{"init": "trunc", "optimizer": "muon_variant", "warmup_steps": 0, "schedule": "wsd", "train_tokens": 139600000, "max_steps": 3592}
Each number is 128 + 32 x the weight over its row's rms, rounded and kept within 0 to 255. Layers, rows and columns count from 0. Numbers have three digits each. The size before them is the row's rms in percent of the matrix's.

# layer 5 MLP up, 384x96, rms 0.201, rows 9-149, columns 48-95
108:164090139118143220156139170115063060162137079098139116101150124137136112092123108129152163133125157132095204135094129091113148167124133158099114
083:106077085165117180113126098137187115073109139128143066117119128153156143103071118071142128137148126092119116140131121105156145143118110044145101
096:155131187117102125091186117169107148201160105122103164140140089131105141158090091155100150134048153113122114118142052116055146122117092099111125
123:170105106120145115086118129123099188081139111094119125126106092095160086111128066120084097106111088134067162173121121117054049163128137147163075
117:149141141094120076135132114136173153144102086118113079136100135203158174065049136080173176080124128140168153153082132129101175107137117161137120
091:111153118129120158102116116084111171144098128119167148213139091091153121169139111193105144129146159166159114179103107148132169112094131154145184
093:133142199150106092128158097109132148088172127099131142096122118114168126101109129131051115134168135160110132167088112113135174115054138182076129
094:110132160150100131136151150139147155086140053107133129108118101102100119108112151097102095128115103118143125054122155134152062161173111108118098
103:127119149120155079113208184157099155108125123165123128077129176171162165069121137163086138140183223160108118080151101126113096142093177079125174
105:150099150160218139178081153128164107080109103115184169140148054169098191129084126102148078092094103123064136126116070163115103110142153126087081
081:113084167189161131079141124143108119094148122071118119132154162109153133131104093116156160117171113114111123173137129142160143091069084116148112
100:143158116118170166090127062155105149141103177147159183052141125133145154106119144153112119201143141067101133143092119099157126082128133113123122
105:117119119125170112140078111097130094078182064140080094098157158115177172129116167147169149098122136145162134147079103115062194145151130144131123
092:093098168105153167129206129147107161187105197096125095097162178094122129050080166175158150121170157098132120169126087067105123158132123107116094
098:101145176125118175140115110140141116177128132136109090094148137067153085069086132183033124094101165211149119138126129187089109095128135108089118
098:144098118121138134170200163163138137076132114096114130190108074156103136147103153075141100228150169115164118145073085156129165143135137119165147
088:128115143161119095082091086119111167150111153139141106098146107123114066074124013140091103148088087142114101189084162125176088106073141153115140
106:083181155120120160105107093140148102140108194113104119091109093209118115192107125132127187108196137122106111142133119151070125085114106112174123
118:187134078088126132100148066077089121108148131075163102212155106083152154057118121125108098124157113176162147130127099128143153162159115169151113
105:159106167100146107212116102158104132124105111062146108161077096131116162123073177136165115159139101099049129117101132110084107159087086092133209
093:105087110097158117178174166125099079119129063091066126118103128134168146121125099118129167156139155134095184117069163171174143130149089106103094
104:155155107143104203124133127132150149115060116082148086153093118114145142164150057126085161118065147106048174089117134140075126095092070076143106
081:099109106104134106104121194126139132162135104135122096105134145102092142157093154140122123147057103102053115077118185093129110173063136174189131
100:183108112109082114159152091148110139130130058132100089189164115142119081132122176144135145145120127192089099171185140170176128122108079090165193
098:106120144120183187123118129080134089130123130103049103112099067143113138145058130131081131117118109113100118088201094113155193106189113088169130
101:122177107099095148113171109086088123096132114081058125132150135097114111147122082172149082130157148169130208081170083116069127149134086128089109
088:085181099161095094180112125119115129132157137164109104135156162149124156151142030149079120103118155160095183125148160142144196107102098130111127
121:136093132100111093165158144153157141103157125070046140088101072137142100155095143127185045100116139149148154097121125127144130126158106091098117
100:107091090144123100155134129107162064134122136120141198149125114163164201139144156151178114076124153110131165138140065140178105117116120102182147
107:144170211134133093127141099145123114179161157132025198124159140119152133084111145138108165132135126085145127130145134135133118118095138096133116
128:180114160103069181142184121070097136133127090042052102155089159089166106128104171113161090145150075105106095124049107156081111161184105175132119
091:098065177109133125180117113110129146172060128163178111243152117135134153111066094066082123150087104103155192115119152113133109093101102141117126
113:132135107147076139160149172141168113183099059108079105127104133126169143141181148168170063112168133124133165098036133132146101119137176170120085
106:129128125189127174142138157177097092141179119068134133104128150146146134151134107053086146190080126099148116097176135105116131092178164123174104
079:155148182083103149125119176127167118128120100168091100125096129027133136114132171116192101104096139119179123085175108143152167126171081101118135
117:170143143103133118124179112135121098079088115075032146128117119116134105176101173125129123101154140138164186100073172079139167131095133094126107
107:144189122111104135141132069113089063161100119137130129096153123122113144136124132063102103092101121139175099218089109152127169165135121148171141
092:134164115127121111172127141132095126111093065036126110100133048184137116128092133126133114136175083113144114147116132122070214107056145103119114
117:105153159174139116148147111156104151142160101149160090134164109100118090102128126154093097186156207124057152173166139135157135129177079162162141
108:093105133128135109144133119131110172107123141178145122118098208109144158115133079147170113118212139106086152170142181095141154089120114092123116
104:184063125136163108118116117130063105160122118139128083096157164103141090139175163157131120156131156119088068176097112168156168136139160053125084
094:133081132113134119119105103213070172105128117155136190168098148156154126093137089095130140164110093110121155067067134135162099137071124140176077
105:131140074141162110131172171105137108130032163017133101144136113184131146096123146071078155123113133096111066133149139110112148142074097074111140
106:142141065107102103135158100129153142102080136134181169094130125124131123096120088171128135065143134149153088101188127185158127171160191066121145
111:106086149100123110120197111135094066090147146093128123101170059140138146152116038124110124126147175168111122104122138133022116134085134148117218
116:103134095138137146098124122136157096130154145123182121125197174137104138113156134149058121092071187191136114111164147133112094196114112088150167
117:129164213180106068116143141108144125159141109047165141123177140143117148107095129091149078167231128145158139108114145146158108108137117118100141
084:091176116141196094090100098091096136102119172086094127115131089189186124186092119151099129116189148083134132157171166140138168169091089104124143
088:140155139120092140148103106134128203117132110123145119189134079146143131065097094109092135123155159093145123217128119095115155124072126145091122
084:159141183115141140133133141145109142075087155114107074122137138093127154114091061135141096230157108095143118111106128127167124136140179065146170
087:194147140110118115112118195099162122088153089152099127131143152177095103176150067149113111139098181117175164157100130104125174150157122139076107
097:122199130099250086151107130125115126069084151142150103119152096126112111109134109127136111075157174117170141144148102167169085129148119154110160
083:109162080128127085070103148050156161175122152150161153125113177095176140103118137179079131142115122143139137103179104144158145101144064110108104
115:075146120118137121173137129149113089100139127142095073142166167112164103091166129123149102105110085142093151175098115158125144109172148122116179
099:139170209128141131085129138093110101117100088104126098193182119094093166104104121148166128150081094135140128099116127124153106123153141098105143
089:186130109103117124142141092114155210142147186139154186126160117080121089135085140170131107143139108126156157145138124168097118138153127176135138
095:135107137197190163130146152100097151127124139158094149136112094148123103137140105087138085133163144107145118169090154131165116087135081145143124
091:149139135079155136103108145117165124135096139088130097173130052156101146106089062124113184093153120101095179147151078113157091135145101153185118
093:093119076105169108091179106114083125126119082199117140108114153092174147118120116131085139112148147112142226122131162111108042102099119098112146
106:183217098099168160127099070150161102137127140202185151193199112169150130136116132135149132098115111086068165125142097122170086115125108108134120
094:142139155097147095139058082117170143135110168101078087147152085115167125124125084095132159175118141124121113153163040193147077124164082130165123
097:156133126127100127147098139148190153140093068107041119082133099157108140107126117132123101164150148102114139200135121152093178124175157123129173
096:175153150168128138139114089187122142074140185112168147134146108094167154084156148151104083077076110092073139157149141113115107148170085104206108
097:113102096119159117128109116099178144140120150090202153118150137161186084165078140123143123127148169125129137123203150175136119104125141092164162
111:104061160142130145126170130184139188127106147101138205132157108117145110156148135151130114160101153115177131182142054135013117103116117173167111
085:106137119165188121102124150145114081171119160090159085099070181058110107166063062048090127142141118127061145119115119100145105087106127159091100
099:122110141125166188162129160173115074095167120157082123085206110165101077102094145168124144085092103157153167184102154117126133051146077122111124
092:102155079153163122125121119161137144126108168159142142096121174145125170161139118104138108146082068097189118096163114098076106108029216113131155
099:133161128155169128095149121161124114091215077123120195110125072152178088072154112115173141150093112158109150162092170154159147163150185164126113
092:152088063188088108078102075101127139118101156134157138105142092150089116089136152126100128138114106168073131098167124132090120104137139106092092
091:159195117095125102168184110118203159115138170096149135138189147100127118158153104174130128183159090184123165185101146181160142147114141095117149
112:122108139106133129126127121110082132120095158141133145168104097130124132086131096168097091146150203141150130087112108118157076084052078083171192
087:142139161100119119142112147093186128145100107106130068130133151094123088161099107093150082174126129090150151144125059099142138173094127120143114
096:143104127125202110217140117137163146110112144118118106149032094098130180132104079113154162099166126143133150164075153125148150093140179144126155
093:132164096052144185146125132123144138112117089094183144105127150123050125173187141045081122115073167131175131116141150123128096137142102121161125
091:122149102185174196081138099203097060168109110145099100123157162094092154146139147148155138133150111103091131120089122123145120147102106174068084
088:064111103170146152155136120121090131165186116123112165113146094155191154135095146061156125050149108141149101145113103121077106109097137121135100
092:179117106129086159194094130137187138142124101115122106059101078111112100087115143111141163104136122110139121141174109099115123083099135115107135
113:150095139081170143165185088143077148127158119162064120174126108108165155160165127118154129106128133101127213163121140138136130159126134115194188
100:155169178141125150144161166096136179088113121114141130099143138105151148138114127172101173120099135195106154107117105090171155161139125154097106
114:102179115149168087121150108095104151139085081201158132150087060135173117135150125155147128077151144114104179172100124136086147109180133121118128
091:142166146121104120119153137105069109165154146108170238133133112182134140137111161095160124204156128105141098174073109178165085119154127111139160
103:149119131190105138159149116174109093190111096133169159116145148081098117123110111122156063101127119179181054138091082136088110106147079172118148
124:148110102112175130166158133164166181094117132157145141176140186147083104149122066078065109091112135122146144146123114127089169090138112117145157
088:114121138204149106069114113116141115132131109135139123137119216137126166031171144149176077115138125147164086141147157119132199128083106174117095
124:234103130137098126069132146137109115143152071102150121160096127126116080123132073092122139091120080135107129099191115155119072131157153093153142
113:102127105108139111139184109153109158131103133067154173243089136153182142176079065148102114136092096166148148131136115157158152147138109153129127
112:136129131116068134184125125155124123182114119094032110119130077180123212103068153102116098153168137110130143120121144126107120093115107139121091
105:138138123155122147100144197149188135117108123137169100132124096124148145088111100142134120156112154212161158160137162129134156088073106185136140
100:131163127128133069121133170118101097114093050161133110098109128144165178094109156151133148114111082122178162154126142102171152102115096086136121
116:094177117080131083121135182155155089105077093086134141132177153127135135110151128140137116150138129181150127137083108096121108116106119111074124
108:174134121149104097140093194162124142170095082127077139154135128120173133110111144146120093061124099134176118117082117130090134120165107147133177
081:155107078135176104148100179126121145127115164158132178103101088041138126151123119108134121144120140128110089048178069150078080087146143169166123
103:094142149188099137087138121131121116149170113080109111082083117175149190162098116170162134091156171148144124132142095138106156153119115091096113
084:116126084171110115163083120157078144086168076132113206110140132145136129105162145173154127105140144149157128146122123129100139134130082143240103
099:106098150127199109099154121165103147094116192074085131183093136205140135103111101138157116128141103103127105202147088153173138110162111193141110
082:150090095128120136114138149130134130063134118133114152114119077125114093175109099113119155124153139109097090152138142091111103126044135151156083
110:074126122161118140082136128163118094137106146085071170097186130112132112139170123124090045153130140255118110156153168089115165179190086113151119
105:084101091140068119138127098114104151161161073128035091140210097103116119149080095133101149141105153203072198149128149074116143079148109110145113
096:151130144137218106110134113130118192161067152144136160150113157148160094155144164088124084148106067107120113185144085187085114172156067092091143
094:130205158106082162154135122113130179106105156143096157131177082163123136140180145144167147158122071140087168119137077139130177161131073137127101
102:154157123114185124179198119153133121169153093138137149129164138109134158115163149127131149146099118163113125165165151071114073121130146093126082
101:122112176192133111135129100116124094099117165115138124189173088157132196138094101108141110137102132136168102157110136102124159148123217125162134
109:076173101106097169175103138068145151126122123114109135114145137127085080137102093153125099155084078111143221101121158163117077150161112120223099
096:206150063082101155151111077110157107104114130089125100185130117154171117160157134112172116128157166161100116177143100135105074071162145103084156
124:095076158143140084142128129126163189131109137095125147176093115150127113031124153162047144171126161101122159091147060134142150123125100110155122
093:157130074115095162144171134108131091141130147108136135119136123188135157123137103147081159158135196138120094207074092080124148188110150161097133
098:104106106197141066157154131110141155067132143101106149157103093084140127052117133138108128091099152120105227133174134187197176151121121142147157
117:136051189140089154084116129074151197149133136106141166102109144144103103095116069050053150129158122162156154115178128096159070119144134119150141
119:105158100131143136068175157115141129050148109164086103154152111147067107160157108121148055120120186144129124150119132117116101148072108198145193
110:110147135108201103137142108164089083133143160150171087175161142140137133178134135137170134133125143152183088109155138120109152146132110165117162
104:095154118129041124146101099142110137097138096079096083160138123134143107105124062131190127063081071106148106172126057102130156155125124097124121
053:101130102158247107159123126143096178197155132097134130146152147128175140117123051084099081101131142131093192172124138172100111150096097119136142
109:121100136167141165089111172131140108248099126132156128145106154151119121112120150129135119081123158141095128141104122086141095072085185148117158
093:152153127164129135132069129154122149165174130156173070077121104136098129148100129103117106158099165125155140061126131169121148137148139105126139
112:137157135116157084112136142135189121097184117146140132184107165121134107138109146092140146105054087133131110101155139137119128136158180137137169
093:118112095092138155126110084109087100132138137055154106094092178129131109135183109128080132187146115122134139143128154122156095101136095165120107
077:098124129113143148118141116107136107106204205171095132174115138142146175085139112152140179124114145105108104113082101167118129121036103101110108
096:142169154177109105174116144101186072109164111192216110103109116176125064105118079113091096114130148107143112148160125116132086095109062163135172
090:125121103083090163196137082120141152136163136147125151103163177156127163138193097145083081112104161146135147119180103131171138192142127089162185
089:086138149205119071098105149088122120133132157074133104134055092116106161081130132100125139095123108137075134174168126177151116156164167046141154
088:163157116117119072207163112178124159128132100120142128135148117153032093138079202162072103122137155159101088108174130120116104104111146152129151
088:097123090119185091135139109141096104098133140083119117130200138167158127176150121125125089207154144110140184123149173180127131091143123168154086
094:076178165118117171161146042113178137130111112162040110134139128166129179110138130152131114078086154146123130190162063150112127118202051099133120
109:159136102165112163116179116107157095200143104111136171098143105119171106076205123164193121113108101107200102144106170102119122130106130149122122
093:101160127133133193153137164174176113172091147143087117105189099153162167099131082138153112188181169109102125124119144083138180144066158146167137
112:117183148156115137146122106087155048099126152128139113122125111118120121113152146123121146097159155104100105139132163100080086170140150135152112
093:131098144117178093144183122091163074153135136140121155097110112133090082039071069149146100110133133150116096175201109127182100115150135153108146
105:190099115117153126135085125139131072137153103141169088154135132113177157170146077125075176156161118106115140127162082111131193168171150091116117
102:130096107149108134119125171121137094128047075099133153094114118185208139132123135103101088142128066142062166103116116114147089135140171121150140
103:151141150180091145136108120172121160097051154152116125133185103148107116083137133078111083145133125125117176110123118153222055118152152096117142
096:133122139133091095115138118110134184105106102075158136163156122089097143151118111084127051090171081113133096142153091135157089198108121096199175
097:140137119156164147184086111092132139165066120095113084118146102131113156155168070108184139177046087135091103116083103125135149164118160156099122
107:162160107167098143135124122219160124142146112165140122154125123165095176064135052124061125157161172157095135099146104106110172092103165071109122
104:143076066133184143123113120153148114118063139094051137143202166067074188108128147173081127092151092156137129080160157126189097164128116142130113
080:153170160143093106167098089108115087135101104085188158120124136132080153115125119127149152158143094103141167123114115127157152059073089112120113
090:064166168124124099119134146152159174130114091135122097122152102199086129082169147155170120105122187125136124119141085121081141194064120135122071
104:217119136124091150132148139103102130175137145121162145087106165173139115167135109134156118105148094153142129175121139129163178137154159131158198
125:116153147131152135136143173145180129075167183091086098160127139153100089125117119129164105168150161126146162183095152119099159158176126149106131
109:110099097177140129106189092136119165113098175108111139196088106104127168085148159129105119116140086123151145164071159103135147094155135093146105
094:101075049147146099144134141096167107169161137146114181130128147099111140072094117136100079101116141154194139135151099092143170072108029153132159
# layer 5 MLP down (transposed), 384x96, rms 0.142, rows 9-149, columns 48-95
119:141080147114122136111171122060113058172120127087129059173159117167139102085081141134098139129118163180109087086150071090061115125170127179071134
081:098182110139109123102089191126080093126122123149100155068115173175159128139120155028167162117144062144088075172214125108130114165112047127117139
094:054115122145098150111071128163153108129122168120121167161105157039076106106153154127164161156074097153093057145140173163155089093157197114188127
113:145097128124110113100154125094093085167101105068106119158117114151167109149179188141119171132141175096149128170157092120105105112185115117132159
115:185187122159059171107171153177129160101169169135116132090126081160177072096099093116087147148133143119090100150109177127152158160118069137065144
090:109182161130146152141161126098187129141085153137134156072116106187058090146182133164104151070198183122131130146087160159156148097169159127154162
107:075061158097148109127120116134119151151067130169118112092061151131178148122092141113087130154148100125083173162183095132125126174171141068095102
091:085125109165055132143098141080120114074163191103161121042111123175130112129085138103154121124121080062151137100138142104171199134096065134123106
093:135150134052128079100178150099076112145125119126079135117169140080126147123078128160142087085137162082090151153122133132116114197141183079117156
118:098162144120091143125127146175119133108129140179087085147153157169194138094116116105132182107119109138187145093208143124106110153104113175157102
087:075121098117158111109063144115156150163056084162150085129087117160135112141109139135105075102137096160110118188130113082104167105086069121101085
104:172114144116158125177119136105207160120145135132108154121098152127113126206113086107045083124165097144147155166085139124123155164153148171167166
096:118119105167158091152155169152110102178089116160141153211143116067097113105129111117077114162196126146136112137123066114160117123109126182170150
100:091142135071126072095108175194103092150184051120095133144079130097110120134095073163112091080118123194150152072130087103120151122120139124127076
092:102131163115165142087058126072138137116151173138181159091125129075131154127157086192087110118102114163134140091098098128162185104081176130134164
100:115123154145140183151070128112089159093108115147144105092087102236095131108133141145095149076113146058187119165080142133113114134183116144147141
081:112145119078163122133123127138161239129124114096136138086125152175133133142114167138135194128124090101098094097134089139128166106088128136096143
106:115132143108095102100142125085137175108124105115166159124138105066116067183142196111135125108073121104127130170090175158132127135117147135136121
121:135101121102116195087127138122132143111170066123145123122120157075087184085120111073097118097163077145131115048180122146103127142099107123109138
091:154125148116152156152149099104109157081153123137089108106091081163115120149129114185128167149103080124086125066136102115114095123137058095106141
092:099170142140129073129188125156068095187160115209128077078148151134146117148134128135145134198137080107114098115158095116125134096066066157107131
104:180115110140116102104110196094046112111118147212126084119096141087124102185150197113130142104096115090182169114187115098134127131168162139120148
081:137114109143123086144130114091185089109155172104166140123167089146073081125113146166083150126045141142140120098055051122202147132070169133162129
113:166166189115106113115082132158133142147118151133125132193162073120189118139185154094098173169184068088134111115135105142165152121085087120120112
087:090161196094134187117109145171102113116139149169178115112206165099108121148165146073114173155153151158137187178095127122160138123153218135147127
102:125091151089140133148117172122141124104122147204148125161172157156138130119086125161145155102150133136091140173119186132125094203131083079141118
087:172113075097127045117140095134090111134170113102070122136127082071180056139082158132197199111111092153122074118173160099101108121098101125172123
106:095112055155116122192103119145166142035091147170154056086088120150154106141170156135130117117088078143111146124154087106176126093143130103037116
085:136146159198092161122061132126079162121125126174195088174123179115116072150198130082135144164135131088156137149107159105140124148172121126113085
107:050223103113111138086190128149114126160097094141143146121100102141136121173108132109098113103152078144095156115137096139128108198099124153121102
127:081122112147072159159073136095112158148108116139103128223138116084176115151092097137128101164167150118129137100157166086119106181135080125053174
095:161173114141115080128155125142131086071205176116100123117094183118165190118154152212046131143155128091118130185117170112134131119125108134092101
125:175070120101073080175104146144091099115129076119136097132133118054167087183177103135102102083115095095163116145154107156117101126182131151121129
097:085073202149116156099129143160094112107196170172105122109121139098110153131073123166089127116129147130143140155183103133080146127139156185161195
072:144128153159143172117156134150088063109091088104190110077090085148131110155146122082100132150139091105124124123131101045151131153139142144114105
110:056132102112117141100129120102083125172100149140178135110135090110123076089173165129115099092086124157156110112131120164127116139188136183096118
108:104158135133128153140126185080117138120163168192184122139150115116124113135116133140114123074152142149168174190175165192159146044124107182141113
089:084100157146116154116061138086079176137124076132131093087119153139090174141151122087157132119086097120118124139134171138188119151192116092134148
107:050070190146153136136138133153176172119156091100121124108155153140145185127145157172088148070143145146141167104147135142179160156163080131098126
110:123132085162147138151123123043150126182143148153144108069131113135102140125158156052108170137175074113144151119134105163158126157094153139081208
113:173075161101154069099151142163073115080117123165141164100128135084205137092153165123121154148125088087126126167190109159176157075098137079219082
102:128090149138140102157166145211085167102160096100135091039128164124119122095126151126069153132135115152144089132046145134079143143168115140108149
102:122105130148109075142122121114007084074149143162129130162184107141134130091123109155185130117111203171141109121102136107175099125072115127128139
102:123134180161149139177084124193127193118167118063139088164111104164173124149118117121047160108137122179165108079099154119161104119111110123118112
109:159072128098113153152155102162127092124093177163149105179068140144103166150161137104099165117148143137137144098157120127168095131146137140177067
118:098095157126135115115163126055115115129164094169122102058145130141134166123138169195111192127160109101162147094144132127180113131126091143233124
114:081125179161119095122178102096123116110087184084198093120126097114103108133101206125125147157171106110126045125095095158099106097133144077129166
080:086132194120115078149153155117071118158160074140059135188049070131137075119154129076129164127139127087114108201101115142162113144171071121112124
084:109136139100195110123140137133093117080098105084091111160102201123144181153106061164171174080151122159124066141166120149098144153158115128151126
078:106139069219120139116135083147119150182120044122149130133088124126162124131107155122092106132124119101116098199121144074102082151078143115107135
085:089100168163180146149112123130108093088135052140164135125099113122142162120127102142144151123141102103116128148123143097074107135147151172173122
092:133083150155150172113124161164158143126158192105105137150169078096060131127141121191127104142144098165105132180122117114106145117177160132164043
088:106086125094106131073090165196092118124113162081132152119075101134113087124114142129121198108194151134127166124134049067105152140117166142125147
117:152140133160121116104079068053077106172102083156134086100158106133124175105094173134086118128094118076190136151165097071097159129090141144165121
104:116132135162122185157103157112114150132157139135142141200105065118124112187086157137143133174106118121106097111075132077142184115131162145077121
084:136110095150129156122078112110121112142159175165061147084158148101077104170119096078108139179157151122114144052127120098156060098072135108179084
097:158131105137129150060151100076127116121153119082144092128157127144087183111089173073100106150135131083095145146171089149188136132163133134142106
089:079105121135165103189146161103154095137144113108091140171175115110091071132185152199160114137121115147109160107122103067120164132101157125075146
103:124167144100062124147102150139156190106108142165109098130117044132106142124048117116119149098183142098129106092124088105133120141123137213135093
100:127120123158121133128098113095100223076100152135104068101105149120089078110141122127098117043174145069135089102120141083131120094135112151176144
094:108171188129182148116133125084155159121067121126109119128106114185100114174163142078154070156142193117086163171103209139134130107119159091129104
105:103076131094136115115066117176144145117176158095167108064144083217149132157146112142108142133121124105169121137132134193117122152149107205100083
108:166164100161130145132200135090078119126134114126132166113128094133158104105154168204178157070109127071153161121122161179125127131209157099174115
092:160139100128173081090069091060120110116212146159146129124126132142098081166124133163139124087132050167125136183124129092080120165109130147132146
117:109163074105094102048095058105117128105104168116108147102054124128138159121091166127140106159134120136129110142133178158178101199108191178171115
078:095103094103111093173105125088185087060169181117074102126126141152089096112113110136116173160120097121121139147087064084127149118054087160145167
101:160152077158159141096122161188184111137117142148119129113128137126089143201107161128141156163089056196114121086083152144112117093098138178183153
081:110118175091118153155129121143157135112171075084137130158125113117119134139129050067123184225142083164093075149092098096113093157132160147093167
089:161084143134063145133096135115103144143160097117175122089059138152151182200140127167130156137138169130191152149145121167129147112063101159121107
093:144139104123148084106122184134140084102117138099141121136090136137111135175099132090139113119132092123162111125061154172169091100134137168151099
096:110109112144087085096130130094135110127199139107094055083086097159108160126082148075083113166146123172148142075102127126160089132117109099117099
118:170089193140088127150095135156091125151107174143071112160109136152149123149088137121119140128146128171158104084112132121090150129119091194148097
080:088135141212123126091084170121087113127130107120175134097103081134118121127149125097127101167169051077150101196103126072174101162119157157101135
093:162134132123135103095075123156157048152174151168126128113145211130148157102199137118097150114137084134111129171191168099146120150141108166197143
098:188107086104138130136110139101106081119143115162097098167142132132148158123139140144187109153185168125196115198115091145112085187073101139171086
090:095116083124120147142180138163157197132164063165132106122118115172140155152139114131130132139177144151113153096164099129175129054078164146095160
095:238102106094104120103062125157091144107124134120134100124175138159067119094060104165038127119097076155111135163089138124138123125146144097111168
084:094133127111142080118157101192125155105121134161114092110103161186090198137094156081118158171201126098144124151217071083150060093128121142127113
117:118158158070143165134169160136107112072171139134099091102097147138093103126161156112112116133162145111101133121072068167174165138166150098119166
104:178149164104130154144141169147100117130197117126153146143154082135090152087120131136166088126102117125114082153092139179176156145127132179117106
092:101200133164150098122141103131115119069085129092157160123170034128090131152163106142129095084187150116123096141094130089123109117164145104153176
090:129093133113140097109184104082102151108200162149140125149118132180179145129091091120142149135082158116121165063088109111199101043160090075144114
112:179131104144108105133120078136142061114122137146154128165161106124106129197122150107095074151149069092124115094107130072122094133075172153145122
110:175120111113097121101151170095139138144094156158117138124098134139146087084147067110127104138109189132130122098185065102153114154103128201122105
091:113159091129135132105082130112121119120139106145122107121169140138082144170050111101188149124117177071047046125125068134139099082098132185056119
125:155177098081172109084108085124104134058108162086145090081133141077154160060125138190123140155043144154117154110123123171156147086119114107106129
109:108095137148122147115124157129213105155145103131136148096152151102187155134097127128094106116096118133163136139196138150089174128141186175137123
123:156142185170136122141181131031112128149157136145161106098183118110155149125117165179104170080110142115102079130105122120134142132117096132158160
095:141141157067092157148133130144133136111092179155155112095045111109091120166132193142111152190118147119107108126135132129129095092132134117037129
094:063127114140075140098104135092128153092148109121109105039066095119136075105144112147082132096099162118140102112180126173130143136145106129072131
105:090122123114111138123076050155078149106128106081099169141100102105137100178139136120150124139172140131151036124119135161113104123121170168113139
107:130071116160101127128054133162062096103150121168111084127116133136064174082078136111111154142095128098157134043175107103091142153104133141130134
079:099098107115153125073111143122167120125116137090156155091150108161166121103072125116155161142076131148172143069137071027118150145163253198124112
094:092172137113119156137152158094147156164114144111179141136122114152130094139142139124124145064152085182115138174128128176155063134150090128141130
079:144104167096104077189145063103107109137176185163095127117114133138116125125157119155060108137134117105181100071129131088139158141108167136038131
105:121186125169095162123060154073089101181082080147117163141103122137181116143104170103115143112159130111085123132166089150129104119119156185127113
086:110187155171128077143126134081163149108150187154186066103143165132161126085123109161097152109142095159140087174101124129109094126187152101051123
105:109132154106112160113131101065114134155112121149171115082146125149066151117079107101082135086130053126117129173132181165152123105141102110184102
119:089126104128170136116186197174128152117131092153134056151089066101130092197067156139171120145150142150142126096130098073140149120116157121130133
093:098095131111093160103152141096064120118101059072184065145099144153131188161080126218140087095142165127151111143127144058093113166094164176098142
092:142124116130173186122112162095090123145139129188160146077112087083136137071098107126036070158197099118130164200135147152142154142148127091166128
096:121120154108173106095149099148145128115057143138151115115140095117082114124146062088156133140135164130130100137167138112172146132100157136086155
112:108183098130118152136126096087113127108101110162151116171120122099105134057153128068148099115170082125183161075174106094163107124106119150133139
120:145176140111117125130128123063154133110088111064151153138172108136149147101099150087145116082146160129141193132170119114053060113118109120127101
098:125099063158152138189148132096160129096054152195216189160163118069118065115132118095178180143157132127089150160178150111123142140152146126131110
120:138150131135144094169090104153162129135073144089159132112115086165095070127174160130122121196130066095117156147166108167116130114167119088156133
093:134160121128136135156187125079092141071147169171161158142097098083110117141126135192133137171126140188133111097097128103165162136103155153091124
103:129110156153111117095141200131170158110090133123121119178101188125126142146207170135135140150084144112110099138127116183155158142167097176145144
119:161068117166199115177084104122093120071115129089184146181165141109152160072147162122166122101125090146188170094145129098121124143144109126133103
111:137122176151153161138134161110057075177137096106123134068129116114124096135123108054096184115105106158181132116186119070083146118113191136164157
117:133075071084091129087121152151129138162153120148138106071110137118086082181130146123109099109101161110145087123180107112130160135073169130152132
100:101129185134118093130156181145125143174178076175172197140097171167170152114105128076113089097166128137118097110085101154141135165191110121137114
064:150134168124116130163134183163113140113140113176133124097126152161120083142188136129133136102062070115094152150160084126142220185117095126143089
110:128085111138122109134089140107095137142158075137124118121181145116130184122095081157208047107148097079102146152191154142127111143135132148162146
101:100179099112176126146113111088154158150141142128115145109132160186152135092184107119167134124103143119123121166125117117138154156142119128167086
104:062091127157066115084103134118104141170205149109179094117127133127104116139108142101116161144141129138127102083106076082131101106156090160156142
088:112118111104108087140161169111129092169182206194194159171054063112033136161134154150098119135167125076152110127152130153106124139100098137115140
083:133127135133104076096142116112099135161140110060179139101111162157103155069111119145076138143160129101184099230116117152133101123095096192136111
097:180073187111131148122088156140198125129128122087126150108099165173085172163129142187146123135093141152150158128191115116129104113124110198108126
094:156097140152137153154160135150107182106115154124150129071158112167131147118120154125149130115126145143199092150121163107129158124154182173117082
089:129137178127095148127125134159095157153161104179140139094119110161115135148086126119142136122177072111127202115110159134105174125146120194134146
083:116059107040096127132107167123070090112167145172122131155105132116094099180121036135151132135091056107091134093168123104138105104108099137125127
093:114068167138140088130136150118137113098159107163196153092130092093086079149095118134130148066137043137110100213116101109120102109138112068112135
104:088109133090111080143092162130101134155137073205108124102089149153176169168147156090158157150168098112101045158183099142117153165046123160136159
101:136126137193127142142142167151109150095176118129214111082159107179122138167074091141162098139131114110068118153184067171064117135081104165074114
095:134090070074150139133096134126109075114055106131165114151134151123108086138150117089112132133100142104103081135130125144142079133063157134191097
110:093143144054098088101131151116136135116151120071136201113132134140183155156126127112073094164145151149044117117140114141176160143172132128048172
093:124139141137122185076083161088118153117110149152142115141110123173118089124145148111132126191072121120134192132149100124118091083177142110108138
119:133113128126088157170121138115111165130137153155103128163180153124111109156038166152188166075131110191114145120166154121137183154177121098175152
091:130111155113133163106154147140120111050127101131126156170091098082130163140121105142122106149137109156145102125149089114176148129196157120067122
107:140120186096090123106145154165150120107097075121112060117080150135157170181138174185119126157107116133184147127121114141148169123161026149078181
087:139120121140103094094134136142106121117164087106145161100166086090134145135145079120101172143073062138168137141150124079139075064124114131161091
097:123111136100164132107100101160097086162120126158139172080134152210123107096175103132089034114188149109120084142144075115138125104159103129113128
115:152124108187147155141151115175165071127104103122137170192160172164049151065145076136113082133143112126100207123095206192123120150135119154144127
111:084155085111142131125121173139173137086139092154127093130107124142190126114188109118107180063101128156104092102085153151130123114217176167115115
087:110113130110169109099122129172159092110155136145149109166116144116071130131168130137123112129196108135113129141212088147062164108088079165142138
083:097126114118099115140108100138140098125128131105067163171078068101155104111159187114077130145114143153098137121118143144168059155214131076083148
108:153095131089120109126084182180138089161188101132108145119153099121123141200117097125139149134131086159127122134102166139102186159148158094194142
123:119104141117100232096101139113126104187141133110150132119086052096116190157064181190173162150149147183128155160121188092131131129118119121088157
102:113108132137148161109145169116102142091116182142121187198152110187067101137125167132132165146085087086167150105063124156110127134182172114158114
090:165097113127085122149172159183137149146150120129112151168120159182108109148203183137189133131134199145055158074117126169149106146117148134067106